Part of a small language model's weights: exclusive self-attention.
Each number is 128 + 24 x the weight over its row's rms, rounded and kept within 0 to 255. Layers, rows and columns count from 0. Numbers have three digits each. The size before them is the row's rms in percent of the matrix's.

# up: layer 2 MLP up, 192x64, rms 0.197, rows 172-191, columns 0-63
# down: layer 2 MLP down (transposed), 192x64, rms 0.0485, rows 172-191, columns 0-63
up172 105:089147129109140174100107162098147117095179101118094099132114116131168124118136184126106125123127112147087154141131142085121131180112112146116139122117107168146098130140105139125142145082147120
down172 097:096116114185146114128164114092099118144143138122074160101125143093159127104142110128116127167122121126126107132118152144091130125121135131179096107148151094168140139175074118111147111144135113
up173 094:095103148104106158126175095148128143145147110151172157123126173141114086129110149111139094123183124130098132118133163132142139132155123102127120129124153167085171162166112120118119090142118142
down173 096:130095115137117118137166122111129123128104105090094123125112141063117151080154105176080162133085125104141129111110111107136130138089103109101106105140128120155155094099150127110150145153101129
up174 094:137117123112113156106121092125119125164167167156138137140162125137188143112106144136141139135107113160098085115092108080080145139102154124151113160146140139131152129122094116093146155111141173
down174 122:120158138094165113120130135197147143163130114099123103148108118101141138126097113148082169137112124131155143112150129119100099130103142114122101089153117111141082096100170103162146095140115126
up175 106:145084151146113140189171107119162145087093134161161143115082125118124108134131098144170150110105131148142123154131127094138137125126085136142144106125109163123138120120130089131123132096186137
down175 099:119125118143124139131131121100116175129159099152122168148105118100180108111143151111140170160106144098097147138088165148083121104120107115089153141100137145141139166128101165159151147136156127
up176 086:104093147108140149129135093146137136080106148146146126138080087118121092136154129085139149139122081168125097129137102149094130152124092088105106123099143145178104118112115120134106160155130147
down176 102:133137144112147121133151127105138145101157172092122168180092126131133122103118106117089176085144140112210147105141114143119151128101141127128128119122126099166107116098146112119127135126086123
up177 101:138117146104108130150139100138076126129112106165120112084142157129130100164161152093146150102111111160161128138193097098149150133130137126139119178160163113152109098115101122137152136134117150
down177 092:108141158153084104116126138151127119106093103149098144090173112141137181115168132107113126106108171141132155095167100133130135160130129140120121130126156106130162141131164185109113109151161140
up178 097:109099112116101125150126155126103168140138141132119102131131174121125150127104166151165166097112136096142144142143130147176106154097131112161149182152113113127137143133128180128115147159182156
down178 097:157156134058128158142139097137137111173159123116123145097133151155126160140125135189134126153164106115102117120126119130073144156094126130078091113110107156135110139139119128139129107149121155
up179 073:060095095115129126148100117131103160145136129109141098135125140160130166149085105131157165129134186107152095146166105109116139112114124151109111122135131163131140137168139164126090115102136148
down179 075:137098112136091159119138123131111113072162107168123179142119120129150135184144143116178140120163152120166144154145088132116108131174135124101108125147180133153141130128120127146149155101133132
up180 115:104128115137148153137166122113128096110174109127120105102178150170150169133114126152131143136149105171159081137104127101139134140139080099135107120086166129139135152145076131139122126163124146
down180 095:138095104161140136154156126087098107157116071139154126144107139148185099148151160117128128147154122096102096118096126164143120135152139111143137169135144125144149103100167142125134146076132135
up181 102:121156087120142119148098131115106128156149125105170131104135128122142121150124128131177117153146152125124164140101117103089123112153105059166107118186120119123171136094131125134093167095125123
down181 103:160135132102185157143142092140135112149101135108145143167104117135144112139083163100110129127132103103113156110143098110107085133139065153081112119121132126109117112114128106123131082092158124
up182 096:131102128106151122110136149125116153092106136157120089135155099129076130108134147096121089148136077116142106118124167111109107126121154103158092167160174113106132159143113145175126143159144154
down182 100:134135130139137126093145117097100136119101123123140113163103077106154123134087175174143137133103166182186146138132132155170146113145106139135118124130101114136099117139158134099133116152114082
up183 100:125118148110111166155100143108138131150132115123113117098155165150136099126189094146116120115172096154130097138091133112071134111073143138147154132103118133124148161154135151103145110124169145
down183 100:144141166121127150170121140112152120178127119120106155134132117094114106159150119140100130120114130133177131095167140102144101114115168164082142104134141142159074145163144129122098150116158088
up184 097:101159107143057168115131138124177165109145112147092160128134116156120135171117176149127098145147119115153115110090138078146159119141110093136144118149119116135122118138120090134124144105127104
down184 100:143158116135150083110105114120162117113092160099136150104102099095126124074131090152136100093119127100154118074113113129142112094090136139143116121116097123129128122078146089125130117173129111
up185 128:093097116095119120177132160155176115145125115112150133125101138174127095119138126128133113099150069149116155125108124117081148133102093139106116150126140136107157102121088090178155132135135131
down185 126:114169118135138162142105141164106118110156176108094159110123132116127113098158131167111125110167145140139155132132113140142149150116135127106085085128107094151134126116108136150156108167187083
up186 087:101148120115137105137112161118117131147135146134136127118125145126150141114173122130158102079124153123111126118096135103142103109142104138190119148182145115103130115069172145144131151120197112
down186 093:108169169153142119125146103115101128180145160158115144131117137084136169096138172178113102125121150132153102132150132145131137100094142113128136079148108103161108114117146119140144115179110122
up187 102:111110114123143179169109103119084163108165109092150128129131132181102125130170137133155085098099119108150118124117167086135118145130166144141121146101133147117138152148148084148133157147136146
down187 100:122138134132103117114108121140119156145151121149110074107175134134118137154131097155105097097119158107187150158127144127145142082130086148137097117098187101124153103149117129159135113161133131
up188 103:102110100101157121133140102137138144133135171144129131144153130132069113154159163138148137103087160140104132138126096121154100141096105112153163151117148118098146133181145157084077132120133107
down188 091:115086098135154144135158141100122115098114127161134164114094085129173129159144154117094108137132120131132114067125153115083142140127139137125169131141155144098146182108116103107124158091140116
up189 104:153141141156131166101121121145118134110150167126140089154141096157101135128121132161140146114134116169174110134149148138159133125124142123088154149119135217142153138114101119124143179123147150
down189 093:171134151126162126150144120183131137088114164112117152143113160126116140091064148110101105115079111133147115086126106145121120121098165113158142105126115149128138108106137103124140117168142091
up190 108:124099182147143146126156089133092077110156083117121115127104113113118142161117134130176145120152130158121147137117153076158096125141141087117125112175100137132108149113133098157119155111146117
down190 112:140132142137141110132113103127121100134162175084121129116100095085126162160144136164131092144134129159153117101138149175154142159159157133126083117166135095128131134129126109127126061113121099
up191 102:099116126140094141129102116136112119105162138150159103119107095141139080125119150124172118154108067141153105143146141106106169140124166148147177135136151165093089109089106108122150126121141129
down191 113:130126139141091129159138105094159118119144106141113134154183130123120143116108154128158118107107150166123093138141133138159092149127110127112115147149101173071146125099137142107137188106159082